python train.py --num_hidden_layers=14 --hidden_size=64 --num_attention_heads=2 --num_key_value_heads=1 --head_dim=32 --intermediate_size=256 --vocab_size=8192 --hidden_act="gelu" --norm="layernorm" --norm_place="pre" --norm_eps=1e-06 --positions="rope" --rope_theta=10000.0 --rope_fraction=0.25 --qk_norm=false --attn_scale=0.177 --bias="all" --tie_word_embeddings=false --parallel_block=true --init="uniform" --init_std_qkv=0.0647 --init_std_o=0.0122 --init_std_up=0.0647 --init_std_down=0.00612 --optimizer="soap_variant" --learning_rate=0.0055 --beta1=0.95 --beta2=0.99 --weight_decay=0.062 --lr_head=0.0141 --max_grad_norm=2.0 --warmup_steps=200 --schedule="wsd" --decay_fraction=0.355 --decay_shape="pow" --final_lr_fraction=0.1 --batch_tokens=32768 --max_seq_len=1024 --doc_mask=true --train_tokens=121400000 --max_steps=3705 --dataset="wikipedia_en"
Each number is 128 + 24 x the weight over the matrix's rms, rounded and kept within 0 to 255. Layers, rows and columns count from 0. Numbers have three digits each.

# q: layer 7 attention query, 64x64, rms 0.16, rows 24-31,55-63, columns 0-63
# k: layer 7 attention key, 32x64, rms 0.158, rows 23-31, columns 0-63
# v: layer 7 attention value, 32x64, rms 0.129, rows 0-22, columns 0-63
# o: layer 7 attention output (transposed), 64x64, rms 0.121, rows 0-21,32-53, columns 0-63
q55:181143165086104113096129081074118127109126105124121143101139129095092113116115126119166161148119130120145147096157144158134120148110106133128166137140132141144165119123089091099179129123141139
k23:112141133110130090105142166140110113108125130137157155177148163144146101133132090118113137129098139137109126163078107151121168112137128123174131167114087119123157105171167148147112135150124144
q24:096111140123145110114107126083100135127107131124135110089150129098119103134123145143171150150111102102129126132170108073133139148123135122125150133160103133135136147114112150114184144122143128
q56:138159124132122119085128085121134128109141118088077139132136100106145112099113135099105161126085112123131148106109147101167153145116128104139208141115116168114168143174100137086150152170161121
k24:170102126082104128138150154128156120111112093104130126117173148166128132142160080131194138166122139079130142126094109140127157140174167125098122162110077162133155138149140137163125128162139098
q25:128133114100122097126116136138154139159158111161116141104100118117153168145146132141127137174124152132118111132088173129190100150134120089139166102113157121141141112136126148084117150073101125
q57:129177133148114128135132071119109115178180132098150139137136148119153105176101129118083132077116090146115127143108125123092107120113133105156127106077176152156114113120138094117146130141137128
k25:127124099122121112114100072105136150154153122106128136175127134166206105133152077164103115114126160144077136138130163115192157146101131094114148177138129144122083120137147100108154084115138092
q26:099105113101098098110178122142114146100182090107109105124145138108123100127158173146090114093162139125106152134140138109143124124121125148147094118138128173147107178140121147137154129122148145
q58:111149140124175160137099137088102150189149113121116103130128126093179157100120119131167126119105114139115108145115135142176109115063095145110078136145148128146114097145169186133138146113054139
k26:144149089089143152129105141117141156127131129168129112096119163143124128125089169102086109155132134132120070152131100099118149134084121145114096106127163143135105124199121175111139130104135131
q27:124139180195173080116108092130123111145148148141092115112156119089121087105136139133130128128104142111122130159119158094176103152163105114106154100100107125151122130140124080095132131123111122
q59:134118128098175129094158136159079147116127100167109134125115110119108141120152122079155108167122096182126119155165094122125138128100120121127142135191124114192119146153181129170113123103120094
k27:134127170137144146125102143128147170155151105166076151154154138152150117073091138087110114111144163154134126153098103106131116129127148098121106060124167112094131142078167145145091137141145126
q28:119129123135136144136113143096129105109103125106115121116154126103111116172164164117128149159138135161163135140099141155126125088126126116118078121100092144112144190129174119117112112168078144
q60:106143122132153121127140127107097145124116147078104133150172125130099158143108116121117117140134109129113104148156095159139145135167146119149156113116124180093094124075117131139180126116195104
k28:133131096146123177096096138130141137133146152131161117139140094131122124146119133159114098161115105121133159146115143140098093127084152130152107137104122121140144148137157100126091155141078120
q29:114112116131123119125088124140100158100150132071126113137167145074127117108099115163104154141120091139151168099163148129104146124127112087131143106169123157140132165110132102103163120134150121
q61:112162108112121145151130162111143123132138079123131098145146127115108080120116182144108158149116131156167168155136190108141133116145094124173101110111139129130131107128138104166158131138083108
k29:178145110116079133129114146116107129125090130124105169130099142163123126125158148133134134185103143132146134129116152116121128111142127121119106096112127129117099178187138090143161129148116122
q30:145140141127118126144149173127139142083138115101100149147130119127146105110153115110146141151137131127149118103133094130142124136130123125125141172124126176131137115148098077159118132121122127
q62:133119137091160141123168150096149102053115155094134095154149171093139115141169186153126128111132142143097077094114111089151115125185131138068115111104116154116183184133070130173166126133142140
k30:093119104128122118084173129121154051136140127097132159116159120140146090128142157114140097160144088138112121090158160147092104132159133130117124127117151136110211141168126102131104092127156154
q31:145101129114088121112126121099137173132108105107103120110104145106087120138106109160115166131126128128151158153130115129153172136149137142170119136103107147143132122091122167128102118165147114
q63:144153140095129143111119114110113161121086122124164157164102146153107134164125121089110132133159109121136128132121115115066135139112142157132116091144146124146132128100139141106100093133164126
k31:158110112144107124096133117105132152121124149149138102129077121126103121094157132148144098117158148133091174117154093156136088134099161123146123112110090085123101143120160122125095139126159123
v0:125115116131075157069117136109075136160154132136113135112108167145115127162138124123107121098121074121076109178146114147116143092145172128142119154132173098156158097127114155138134162166102136
o0:138113175146152141162170137168172138117105171138146130150154133127142121052110131139099154144140148131189151123137130135117123109101086127172118096152113163134131112114141095078105123103119121
o32:173152076138128134144113086158159088138141143124162155118125142133120123183118155138148104119116153134130112123127127129106117159122133157101134184122117116089105152107130132162128133145116154
v1:119090116151148110149134113165101138151127124113121168129115138162147115095118163128164100127115098134126174122101124158117158126106127119134087119115081105130126115112100121166123111108154125
o1:143142151155094126160134125115122122104130089116118111081123155100128120170112128115103098146095135148137079110157129106123085119120138173113145161153125105108117129082141131130107138129095138
o33:089149125076133139107109145097125100133173156121133141167122086125101112118174127147115127114157122127094144148137126154122134124154094116156122121162152132108115173137169099113150101113131116
v2:072124139118144146122153162134102132174130128115127109153095134087153127137140098102128147137110128123148127147108131104092127133091141115104125186133136106131107160073158106129144131120150128
o2:172095150183119116160118138098145129126130142161101125108150120135101172123098140097126136108100156105102115113147111093160154113166142144124134123128142122086116113169115111143123170121114133
o34:136136111092170135137123081129121131089163141122158145129152136135156104096106129145132119137146096152163135143112143151123105164126088110148111093125112137167125135143107120107143125167136105
v3:086105156130136125132149097126117114125091166154149085121118155117097110126129139172110079118114091136146149089128120129144109128083149118143109149105142148163122147092122144131126117118129155
o3:165109133108153124135129138120127150124141108124155136113146117121113153114128093117131147108118116163138130130138095137136088145148118133130121120102090085135115108112138105125149153111137106
o35:116143119127112149106117122156126130173146123142095132179106123162176119164128152121131149166121151062110148112090132155106153162126106111078116099164143144085137111186123132106141154120123143
v4:127139094136109124085151132135123140063138157187116174111126134169150146112168170165118116113104117145100147126142118156106148094095155115134183160116124102134103098169126115101161129111120143
o4:101141134146155128127129143156113151151088090094161103150119103099132112150117146110077094114197099176155154164137152129138051155119131158160093104125130119143126149112122148117150132165141088
o36:144157112133165154141142096138126127159169177136116154150132166101133115107084143141159130141087155094116104131130120143142208132173115120098158127091137114160178097102141118140116146135093112
v5:160129135134112144104155145108118151089153148147155100105113102091119124126158103139159125118113096115203160112105143115183175127098136126118123097095114088142122090148135103136166106177109150
o5:097113088111117106117157097137148118146105112132134146159134163123151135081141157140108104161192144154089064098160164139121112149156098076116110159148135107098113126153146128126149113116151100
o37:130183161107112157114069178095130130149136150130109120169127128193125139146103120112156156137106142093155156171093093163108141141130109144117195090111123177201151126115082134143091144135119108
v6:172125153128099144121147120137058103149144116128093131091158152152129121060116109079084084137149209148132168111158114101098132154097127151105135120120142121153100129125148091127130151141126169
o6:076092105121098126181098163109150106096108120089108175130141129129098121176131138132120139106113086119149128102120133122136157136177174156129157118143121147096106143115135083147151111127142095
o38:164143132116148115101156126127139133149135157193160072174082124109128157111142143151161142146152124118125120155116151109142116109087105105126098134133119109165150118144116164106108136107121153
v7:140097152168176140093123144129152111121092122152109129116164130140111104159146101141147156128165125093090128149132107074092123136140151086168130143143099138075158163151114154162143121144055153
o7:129141171102106130128138157135109104090160148141110116132078109118124123122140113141161117153097140124117108108139167135137140107086116144078162132153145129128109105143121130097117154126179124
o39:119168125157146128162105118118087158182097107114171139155140128125132145175118157104090141099121115161164138140106133136147146110199151169193088125087109090174137114061141125111131097127082087
v8:128177111211134096135089131128137155151151086143123166095080102119108120163117103136159144110096102106117114119067120116070129132104133089139121154125165126145153177123109176134103177080138152
o8:113095149097146111105125107163150137119106151125150102130134141155156166107088095093143135188113117127131126180142071111144122100132124098108143095118123139140133093102130139150131128133152124
o40:128139126147148128156164111108099103118148113143098172144143141090144093112122183171093106102158141148144151113152205141099104125161157171179079142092133133148116123152144096116188093184129107
v9:132121139113103135111159166160150121094105148113058110099089151129147179101119103129132125162123097148104151109092132155125198118095129111129128163142173136080119141075124128141124173112128131
o9:131085108141131102165142125092104113150166101132164188153153108117121079134127158139105145083130128115128109096145111097128138099152094121123109131138125129074141127188156094138146083135101144
o41:131151107113149160097145115110095146138107129081146124137153168115160120164106183157103121139128097143142151117105137168111127153151152159117179119113171079147140147132137120143151109129157091
v10:134137148133107126182098127126141119122093153136121113118149074130100053118118115124149091142124107156097103159178112100134161147139116150114127128153102155124086132129160120154146103104171112
o10:117187122121120113129146140112074139166140123105169136133153158093125132135131125189130123136129132070111126093125150106172132107084115089164165150117133097141149085107085116106168140144099121
o42:133080133103123115105133127204175117118121093139093136144080130184145163182141134087115169121140127142156169144103207136120082158172170196119133103124153157141098165135161165159142146137155150
v11:162089154140106105131145133145110069146117103127168104129119110128106119109179135126129095142128105117111121144149133147109116142095129149124157131121136128110131134153114096121081117108169164
o11:100137105118114126140132138103084114116124140148132160128122110122146144140149127128132152125115138191142123094128143126105093118178138127104146151153130134121106124108129165135148097128125086
o43:108127094122154132138095137153170160136143128117102125120155125161109125144098124122146127102099116087091102174134145141148179124077106139154105127121106118141152103116157140146141136143092141
v12:141144127081122072133154109101148106122103141104111122125131091133129135124158146132121099123134147103066160154146156160118136161104125152143158086123092158151160115095161105121125127129152133
o12:136124088162134214101133138133129106107139117123126150139173173102121138139114156133119078149152112141158146126112142160108098136095108103095125143133148104117099147151077124155155134152143095
o44:127114166108137082120156148181118185136146130137140114140124109159113123139122114124152153130117156130165118134152106101135157113167128131133135139138146143111096119088156131101124102102110146
v13:146134127089131132171138140133151172176076121131095143101077169107118139170115115145131145118127169074155049137104137138108146117110111120131140146111154117161130148153095174129130128144126105
o13:131131150150152152109104180108115103108134156169176137150127132160114138095148113114174138132097103176177170088155077134124117112132127090118133123139122182091156101109129117126107123134101135
o45:128145094139100116146142126106127130126136120080106131130159122111118136157164141121108126153175147126085113163158160154128173149163135181148131136161136116125146164091104120141173124094163111
v14:148126121132133134087160146155126098138133123135141103104158133168113097120155127078161193116142079086078142120114123139149139108110087148112162145147158142095141138093175114137163139143131087
o14:135097121113099112140111107104151107151166104091114171124115119108144144127101158171087114125138116119148133130086121108122140119108167093119128102099183104108148119179119120091104127145125107
o46:143138095142140120141152130137126119128056146125142104124134158129151126175162089091140065132094130131123108126155113128094136107123145161135114115125118114126105081098118093150141101100119157
v15:116117155150118122092155124123148108131120122143126128109144144058130112159118107164133094179124137113159148141132153100084158145140115151142111123110149144092110134146138095161103117151114117
o15:112146109105139103126134109147121111129117127150078167146126136090139127122126147117152142117153139112121131129157144119133142131120152158082171114149070127134120125105080151081175143128134164
o47:133130086097103138146075134117126140148114142100144099139087098175129112136150133121102112106126119129110075129076089114172107148167134143102062158118158116117137118111157108148102104113123114
v16:119131153144153147145147107075089112064097135122111106134097100086165165140121125129076159146125140120129131165175129121094126106125107159117136136110127120122120138130123094121140174133138090
o16:140163142102108103092106132153131098143129102139103111109122143104133103125125112125127152141145129085149110098123154127128089154167168123141182140090114126184118122094134081121124113148147152
o48:116117079097140134102167130148167145122120100098141150127154144146118111104133174143115117094131118145150119120096110107157131130131084077116119103113119109123174153147116140122152130089112165
v17:170094132083112109127160140100089125173151127140075138129125152100144116098154068107154143108159123126166166121158127119187134133116107176168110143122139169127157164140144090128094149164119121
o17:110119129138153146094099143164144104117142107060104137141090126176130123154155186100118143115053138091116119078118097138116127170171137122087142115157132115093092103142145139161157130135100172
o49:134151124114099126129142114134117139147114134147160124128145115158114122138101090141130115152185158172128106152129149136108067131078116136157143147105132097165111135083098125127146121085127140
v18:115114115118135159114111116137158117130099118126097123114134107110139116141131145151119138146117084116142158114151113134118122131139129128116142148139154120164116134125134106118115162131130114
o18:095156137123147104097135104071114093132178135098183154160126161105161126149151131118155139144132145138110151136088128130127135104139122147093123084117130117086170150133119127145140103099115147
o50:150133111129106142126137128170159151127095112115109150124110126139090113092113175158124085133130121117147117130142120136118151154110134106167147130131152114114146104127149129094125127115115113
v19:098120165097152102091113136097187129106099133140162140161147113115139121105131117149095136131138185174131149083146131152129118101119162157102139159086126098113097113111101148138120136165186147
o19:112161130121090109144153115177094129144142090148143102121120164172127122158115169127132133128158149123137110181099143143112102127148092131116137112104143099181125142114118092094114128116121126
o51:162102108099149141128095122110081139143159132137133141153118089089151139119127117161159155219095100100134101109145139087184112166128083092115146117168103139147153123133154134152146121135115123
v20:159120127138128137183119143082106153125112105147092139186149145166101134132140137123101100142115095136150142132135120129154126108086126117093148116146151106135128130087127157104104109151109155
o20:127095165132116112110129150176148115123124099093133129113103101125100132128157144103152139112144143135167110152137177116109144126114169150146124162141111114148117108123137119158120117061077144
o52:117148080105138135128124111147155099109156152101125118090113160128172137137100078142126149121120131099119150096128109121090108103154118088138134095120129164122150138106107114117145113156193103
v21:152149125119162143150132118125123127123098136132117117122110127127126143146135131152144111137122124153075101164113086123142129124164109095142124127089141130102098132110135093130187121136171118
o21:120136120118085108127117130107110139146129128123152127119141116133152111121141117122097169153138147112151116111116117131135111154089156151119150155142127114170135127135107128131089141119132108
o53:094115168119135135119133138130146111121135144130092150150111149131132097136149138105153116076140114129113151124173143109162151143186110144142112137130131130116114173122126153107135120140115145
v22:156143113102133127142117145101146128102112102129089130097108103126140113150113182137151128129123150104114117121115131132115082099156108156141136149100159127093176131121105166118140128129127133